config.toml
num_hidden_layers = 12
hidden_size = 64
num_attention_heads = 2
num_key_value_heads = 2
head_dim = 32
intermediate_size = 192
vocab_size = 8192
hidden_act = "gelu"
norm = "layernorm"
norm_place = "pre"
norm_eps = 1e-06
positions = "learned"
qk_norm = false
attn_scale = 0.177
bias = "none"
tie_word_embeddings = true
parallel_block = false
init = "normal"
init_std_qkv = 0.0625
init_std_o = 0.0128
init_std_up = 0.0625
init_std_down = 0.0128
optimizer = "soap_variant"
learning_rate = 0.011
lr_mult_up = 1.27
beta1 = 0.95
beta2 = 0.95
lr_head = 0.0118
max_grad_norm = 0.5
warmup_steps = 200
schedule = "wsd"
decay_fraction = 0.948
decay_shape = "linear"
final_lr_fraction = 0.0
batch_tokens = 32768
max_seq_len = 1024
doc_mask = true
train_tokens = 134100000
max_steps = 4093
dataset = "wikipedia_en"
Each number is 128 + 32 x the weight over its row's rms, rounded and kept within 0 to 255. Layers, rows and columns count from 0. The size above them is the row's rms in percent of the matrix's.

# layer 3 attention value, 64x64, rms 0.452, rows 43-63, columns 0-63
size [ 92 102  86  84  87  93 105 101  82  96  85 113  88  86  86  90 112  94  97  93  68]
[[137 144 102 191  97 190 119 106 139  66 139  92 117 154  53 140 172  99  82 171 101  87 130 105 197  99 181 133 162 177 115 100 141 151  81 138 102 139 105  80 129 144 109 159  97 156 105 122 109 143 131 153 113  90 124 104  75 144 138  85 149  96 125 126]
 [181  84 145 175 130 156  86 171 174 141  70 168 118 204 111 125 118 117 126 152 145 126  91  93  90 119 102 173 168  91 123 163 110 176 151 109 175 103 139 167 138 153 136 184 100 143 137  95 133  99  86 164 100  65 112 110 108  98 131  81 134 126 162 138]
 [112 122 151 127 144 129 148  74 162 137  79 132 132 108 109 163 102 162 166 166 140 151 167 140 144 202 111  92  62 140 125 147  91 138  76 208 136 115 135 134 135 135 149 139  74 107 130 142 107  99  76 151 177 114 142 112 134  91  88 122  49  77 159 104]
 [151 108 114 170 100 122 118 185 100 163 125 139 134 118 135 169 138 210  90 159  83 156 117 168  83 144 150 113 108  70 178  93 122 121 117 151 134  95 118 116 182 100 160 142 128 142 130 138 119 104 175 130 183 123 150 115 137 125 107 137 208  64 199 140]
 [102 191 103 133 146 112 136 133 180 125 147 133 116 168 172 134 116  68 130 145 136 139 121  92 190 146 129 104 148 157 114 187  78 111  67  77 179 125 126  64  99  99 114 124 170  74  76 125 126 141 105 137 151 138 156 138 193 137 151 115 126 118  75  82]
 [ 58 158 159 153 165 171 111 194 101 107 127  67 110 204 136 136 165  53 162 155  82 139 147 170 167 156 133 156 112 119  70 114 112  63 105 128 122 154 106 134 116 158  97 134 134 172 138 118 115 132 130  99 157 150 148 159 118 137 112 122 112  75 126  91]
 [145 139 167 130  99 118 118 119 168 110 120 111 213 146  68 133  93 125 109 141  97  57 164 161 143 103  83 142 127 162 103 132 156 128  95 192  62 131 161 102 169 101 133 118 131 132 136  28 159 120 112 185 151 119 114 121  83 141 136 156 109 132 146 130]
 [ 65 144 100 109 162  49  64 160 121 101 124 133 117 141 140 148  78 115 126 172 124 130 132  54  76 127 117 176  74 138  88 162 115 142 149  76 136 118 180 145 141 149 189 156 173 120 114  91 170 115 143 114 151 134 148 164  84 102 162 112 129 150 125 112]
 [147 206 166 141 128 111 151 164  32 121  83 117 165 134 127 148 180 110 168 158 129 147 189 118 125  95  99 100 112 104 164 140 205  89 152 162  77 127 154 137 121 125 103  97 103 121 170 101 140 107  94 136 121 118 122 115 143  79 176 166  97 136 123 156]
 [122 140  76  79 116 147 127 144 122 148 141 119  78  65 113 181 121 152 125 127 128 147 103 144 148  90 155  53 127 145  85  90  95 122 150  82 144 115 153 104 104 113  72  44 121 121 132 177 118 178 175 120 146 144  68 104 133 123 131 154 155 124 104 200]
 [116 136 110 100  72 157  73 110 131  80 182  90 133 128 105 153 132 140 118 139 107 115 149 111 133 173 109 108 105  35 103 134 154 179 127 114 138  74 145 130 172 130 132  77 154 149 155 168 136 167 112 146 136 207 102 137 165  81 141  82 146  95  80  93]
 [121  48 113 151 151  99 122 147 183 173 163 140 178 131  82  71 100 158 190 156 111 134 140 160 114 154 156  69 161  97 113  95 175 155 115 101 172 101 103 114 110 167  80 104 154 108 132 121  82 138 157 131 102 124 128 136 116 125 148 152  85  70  87  99]
 [108 149 110  91 169 100 169 160  81  94 158 127 142 111 209  90  79 147 138 168 156 177 155 136 124  95 123 100  89 134 115 182 170 131  82 117 101 130 163 100 199 134 171  80 105 101 134 151 169 152 142 102 101 146 152 117 147 199 120  97 106 114 114 132]
 [152 167 139  91 115  98 100 105 132 169 113 129 176 188 114 119 172 104  73  95 136 147 133 124  96 121 191 144  68 160 167 204 119 157 153 196 115 168 162 141 113 143  78 141 116 118 125  96 136  83  99 158 186 101 157 153 114 142 151 106  77 137 114 135]
 [ 78 103 144  84 143  94  77 140 128 180 154 165 110  81 124 151 112 136 168 169 105 174 108 110 138 118 128  92 111 130 120 101 118 113 116 116 163 181 115 170  82 104 148 119 121 111 172 152 127 109 124 129  80 112 106 120 159 118 229 175 170 162 198  91]
 [137 102 176 103 128 127 154 134 122  97 144 136  87 141 190 138 161  93 179 160 152 134  34 174 150 123  86 132 153  99  61 145 158 109 144  55 155 103 151  98 151 154 135 148  96  89 135 116  87 150 146 124 116 163 116 185 144 155 155 150 137 184 103  98]
 [161 135 118 123 137 117 122 159 107  80 115 107 152 134 101 133 130 138 120  90 169 169  91 131 115  81 129 146 140 134 123 135  61 139 154 106 213 117 131 140 116 132  89  92 154  84 101 139 154 188 158  93 131 224 151 101 135 154 160 107 112 140  36 163]
 [ 61 138 145 170 187 164 141  51 117 153  87 139 103  88 143 149 114 120 162 157 140 182  82 110 110  62 108 114  93 155 199  99 147 130 137 164  90 164 119 138  95 173 153 102 140 137  95 148 126  98 125 102  99 104 139 132 157  82 138 114 109 105 163  78]
 [104  46 127 133  94 110 133 117 162 114 133 121 129  93  87 152 100 162  96 112  96 105  68 159 130 100  65  74 163 141  67 137 109 166 118 115 145 152 125 141 143 161 167 205 123 115 106 186 109 139  95  97 137 166 124 131 200 148 177  93 122 121 116 135]
 [112 116  80 158 137 150  79 122 107 139 104 101  84 121  81 140 103 178 128 154 186 123 106  81 133 139 160 171  77 165 111 201 113 139 168 141 143 111  98  81 132 189 112 102 144 165  89 156 112 140 164 184 116 135 188 107  97 116 117 111 137  72 124 172]
 [139 125 133 115  41 127 140 154  94  78 135  96  73 212 142 146 131 134 135 151 200  74 131 141 114  97  71 158 135 116  78 105 150 105  93 154 147 102 112 124 119 159  71 128 115 127  99 134 119 136 155 111 160 161 158 110 134 189 144 101  84 119  71 136]]
# layer 3 attention output (transposed), 64x64, rms 0.416, rows 43-63, columns 0-63
size [ 79  99  90  68  75  87  82  90  81  93  79  99  85  76  89  86 101  98  91  87  79]
[[116  81 140 148 143 123 168 118 170 141 131 107 148  81 104 160 164 119 183 125  56 148 155 125  83  84 149 127 150 123 197 103 133 114  89 136 138 124 157 146 144 145 187 137  97 128 183 140 184 136 131 160 179  54 138 112  93  97 116 190 123  81 105 124]
 [137 148 140 184 147  91 125  93 134 142 199  85 131  92 140 146 106 110 104 119  75 117 102 162 150 120 190  69 105 104 187  79 130 118 107 122  86 103  90 144  92 134 153  98 162 151  91 196 151 151 148 155 131 152 134 162 177 169 121 146 127  62 105 142]
 [142 141  77 113  55 133  92 111  80 104 132  99 107 142 134  69 130  97 129  97 114 153 117 142 130  80 140 153 130 113 119 101 135 115 181  65 173 134 118 173  97 135 135 161 167 157 110 117 120 137 133 110 116 173 121  61  85 206  61 128 171 149  99 164]
 [147 134 150  65 156  98 112 148 157  72 105 143  99 133  93 109 153 163 154 134 126  65 138 114 166 104 156 135  77 118 141  69 120  85  47 120 104 124 138  89  51 155  84 161 118 139 118 111 119 159 134  63  95 137 105  88 131 113 131  69 135 130 165 111]
 [125 162  90 144  96 166 118 152 133 113 119 185  92 141 119  80 135 100  98 119 136  89 137 152 109  97 120 135 125  62 151 117 127 139 152 135 106 149 119  77 160  70 169 116  69 140  55 123 124 140 140 207 132 117 179 110 163 165  60 153 127 169  80 153]
 [127 148 151 174 133 122 183 133 138 114  74 144  84 147 104 132 133 160 147 117  86 176  93 136  77 142  75 226 192 121 170  88  78 164 105 158 132 170 111 112 152 100 147 163 143 161  99 144  93 140 162 139  87  94 146 131 132 108 161 101 113 148  96 160]
 [106  96 109  91  63 104 198 116 139 120 158 150 162  95 170 152 105  86 145  93 121 129 119 155 154  92 132 141 120  92 174 123 136 179 125 125 158 197 105 134  97 142 122 148 102 131 153 121 154  86 139  64 146 133 107  92 110  88 194 185  99 102 144 192]
 [134 144 137 138 172 163 139 140 155  88 113 115 142  69 135 135  88  95  69 109 105 125 131 146 160 152 112  60 162  48 138 111 133 157  85 135 127 144  80 125  85 155 128  79  97 146 105 179 126 137  90 197  76 133 146  91 145 111 131 186 144 161 140 180]
 [ 95 117  91  89  99 166 176  94 178 122 143 144 151 121 126  98  79 147 117 144 112 148 146 126  84 174 148 187 117 165 144 119  80 183 172 135 148 164 114 122 130  94  60 158 117 123  60 100  72 132 165 164 151 135  87 125 147 174 130  96 160  81 151 149]
 [167 129 129 137 109 173 157  90 156 113  98 162 164 232 165  92 125 147 128 179 121  86 133  82 149 172 167 121 175 132 153 178 146 139 105 109 130 155 101  77 116 128 154  83 145 172 132  88 104  89  92 108 126  74 134 119  89 110 150 101 145 110 156  83]
 [174 107 136 132 155  56 131 134 200  89 156 180 135 151 155  76  90 135 130 142  73 108 163  74 134 115 143 192  90 127 177 114  97 143  91 136 143 109  98 104 102 129 123 125 151 156 177 107  94 111 128 133  93 151 112 140 140 152  73 120 179 197 151 136]
 [192 110 128 156 103 111 138 106 157 136 146 128  86 132  91 118 139 114 163  74 149 122 106 172 146 170 120 149 123 183  92 152 173  68 100 103 117 160  99 167 152  97 170 146 131  98  99 156 134  71 188  98 126  82 109 188 106  78 104  90 176 154 158 118]
 [183 142  83  94  91 137 132 164  84 123 105  79 182 120 137 117 148 134  99 116 103 129 109  56 152 164 103 121 153 171  78 108  77 108 171 135 137 171  94 108 103 135 110 125 128  94 109 125 102  98 151 183 142 104 145  91 195  78 177 109 147 188 153 136]
 [132 101 141 148 125 208 173 109 125 136 106 138  92  51 101 163 118  98 170 163 118 159  88 145  94  87 150 133 104  64 109 139 150 153 153  96 136 130 170 137  73 136 116 129 155 108  97 139 109 209 127 183 102 137 130  84 136 138 143 176 188 143 107 148]
 [174 172 169 157 108 128  90  88 131  70 145 158 168 107  88  74 106 135  21  94 146 122 172 164 147 170 117 120 175  71  87 170 161 145 127 114 125 141 115 115 131 159 150 120  82 144 147  83 112 118 124 131 121 139 139 150 108 155 119  85  98  78 110 137]
 [140 194  64 108 129 118  60  60 142 123 101 126 139 187 109  92 112 143  85  94 132 144  95 109 143 162 104 108 100 169 135 108  84 168 115 173 116 161  84  99 158 136  89 126 120 153 109 153 121  97 107 153 144  68 137 169 166 121 134  71  74  98 149 133]
 [150 126 115 146 124 158 148 118 144 183 141 186  79 183 178 109 141 178 158 161 110  83 127 133 129 158 131 141 110 137  93 180 160 125 104 201  89 115 113  87 118 145 126  96  84 166  52 137 163  82  97 125 105  58 121 135 156 139 119 143 179 108 150 121]
 [120 132 164 139  71  98  86 164  86 109 172  30 135 104 117 164 122 123  98 107 153 101 125 142 125 124 134 146 155 176 105 153 135 119 136  65 109 150 145 190 178 123 112 169 107 138 120  68 135 128 110 122 156 163 151 110  76 186 110 130 173 153  69 127]
 [167 186 112  79 165 102  65 100  72 195 164 158 127 101 171 105 109 116 138 104 141 152 133 167 164  59 142 151  95 162 157  87 197 102  99 134 121  86 164 127 123 122 109  99 139 148 148 119 190 114  91 143 120 100 149  96 119 164  96 114 115 121 118 154]
 [127 124 132 120 148  75 153 121 164  92 129  46 133 113 166 119 136 116 173 107  78 114 101  95 112 132 182 123 175  64 160 106 115  95 137  77 162  96 135 154  92 146 135 107 142 137 110 119 135 115  69 180  84 132 126 151  33 152  95 149 171 144 110 123]
 [117 151  67 127 179 110 180  93 155 147 103 155  85 116 157  87 133 122 133 120 122 143  83 172 146 158 145 176  71 146 117 104  78  98 117 137 137 119 120  58 143 165  68  76  82 104  78 136 146  88  91 171 131 106 105 161 146  73 121 100 120 111  98 137]]
# layer 3 MLP up, 192x64, rms 0.442, rows 0-3, columns 0-63
size [ 87 105  94  82]
[[129  97  98 149 125  78 153 107 123 179 102 107 165 152 116 138 133 169 147 187  92 138 124 127 121 104 134 208 115 117 173 134 109  73 126  89 116 104 132 148 139  63 143 163 136 187 173 122  60 119 155  65 118 193 139  85 119 178 113 141 102 130 145 120]
 [129 111 128 144 174  79 121  78 141 141 130  77 109  72 152 141 164 112 165  87 127  97 100 115 123 141 162 161 137 142 122  71 107  89  83 116  73  87 146 111 144 155  96 208 157  95 151 182 146 150 156 121 105 200 104 155 119 134 116 155 147 195 146 137]
 [106  78 126 190 114 110 114 115 127 103 124 118 193 106 122 133  73 166 167 111 166  49 148 119 157 134 127 145 123 155  89 155 112  61 103  98  79  60 126  96 165 172 123  92 125 133 110 162  97 154 126 151 136 129 193  80 169 100 128 148 127  88 118 133]
 [120 142 126 122  71 116  89  47 128 130 174 126 147 117 134 106 110  77 133  85 115 141 130 143 141 126  97 133  77 174 169 153  66 167 189 169  85 151 103 145 127 135 140 203  67 116  71 156 132 139 152 165 158 136  74 131 127 128 125 164 142 117 112 170]]
# layer 3 MLP down (transposed), 192x64, rms 0.322, rows 0-2, columns 0-63
size [ 92  91  82]
[[166 144 154 136 118 168 139 160 161 104  90 141 122  92 121 113 142 129 128  89 122 150 113 166 143 159 138  95  91 171 152 150 120 131  69 184  98 122  53 123 144 134 121  60  73 189 164 163 138 150 124 181 162  93 101 172 146  84 116 164 138 131 200 140]
 [147  79  94 142 180 143 131 141 179 105 143 152 107 177 124 119 167 113 139  93 121 112 125 134 142 107 128 152  90 158 191 111 127 121 112  81 141  83 125  98 164  82 116  79  90 136 184 138 129 102 155 143 161 120  96  58  99 153  97 159 158 122 117  25]
 [159 118 209  99 113 134 125  63  49 125 141 133 163 116 152 136 139 144 187 141  61 132 176 165 153 132 137 138  53 113 128 139 125 107 118 107  94  80 176 138 164 189 110 126 154 131 118 109 108  82 134 135 120 118 135 172 148 180  99 130 132 134 178 115]]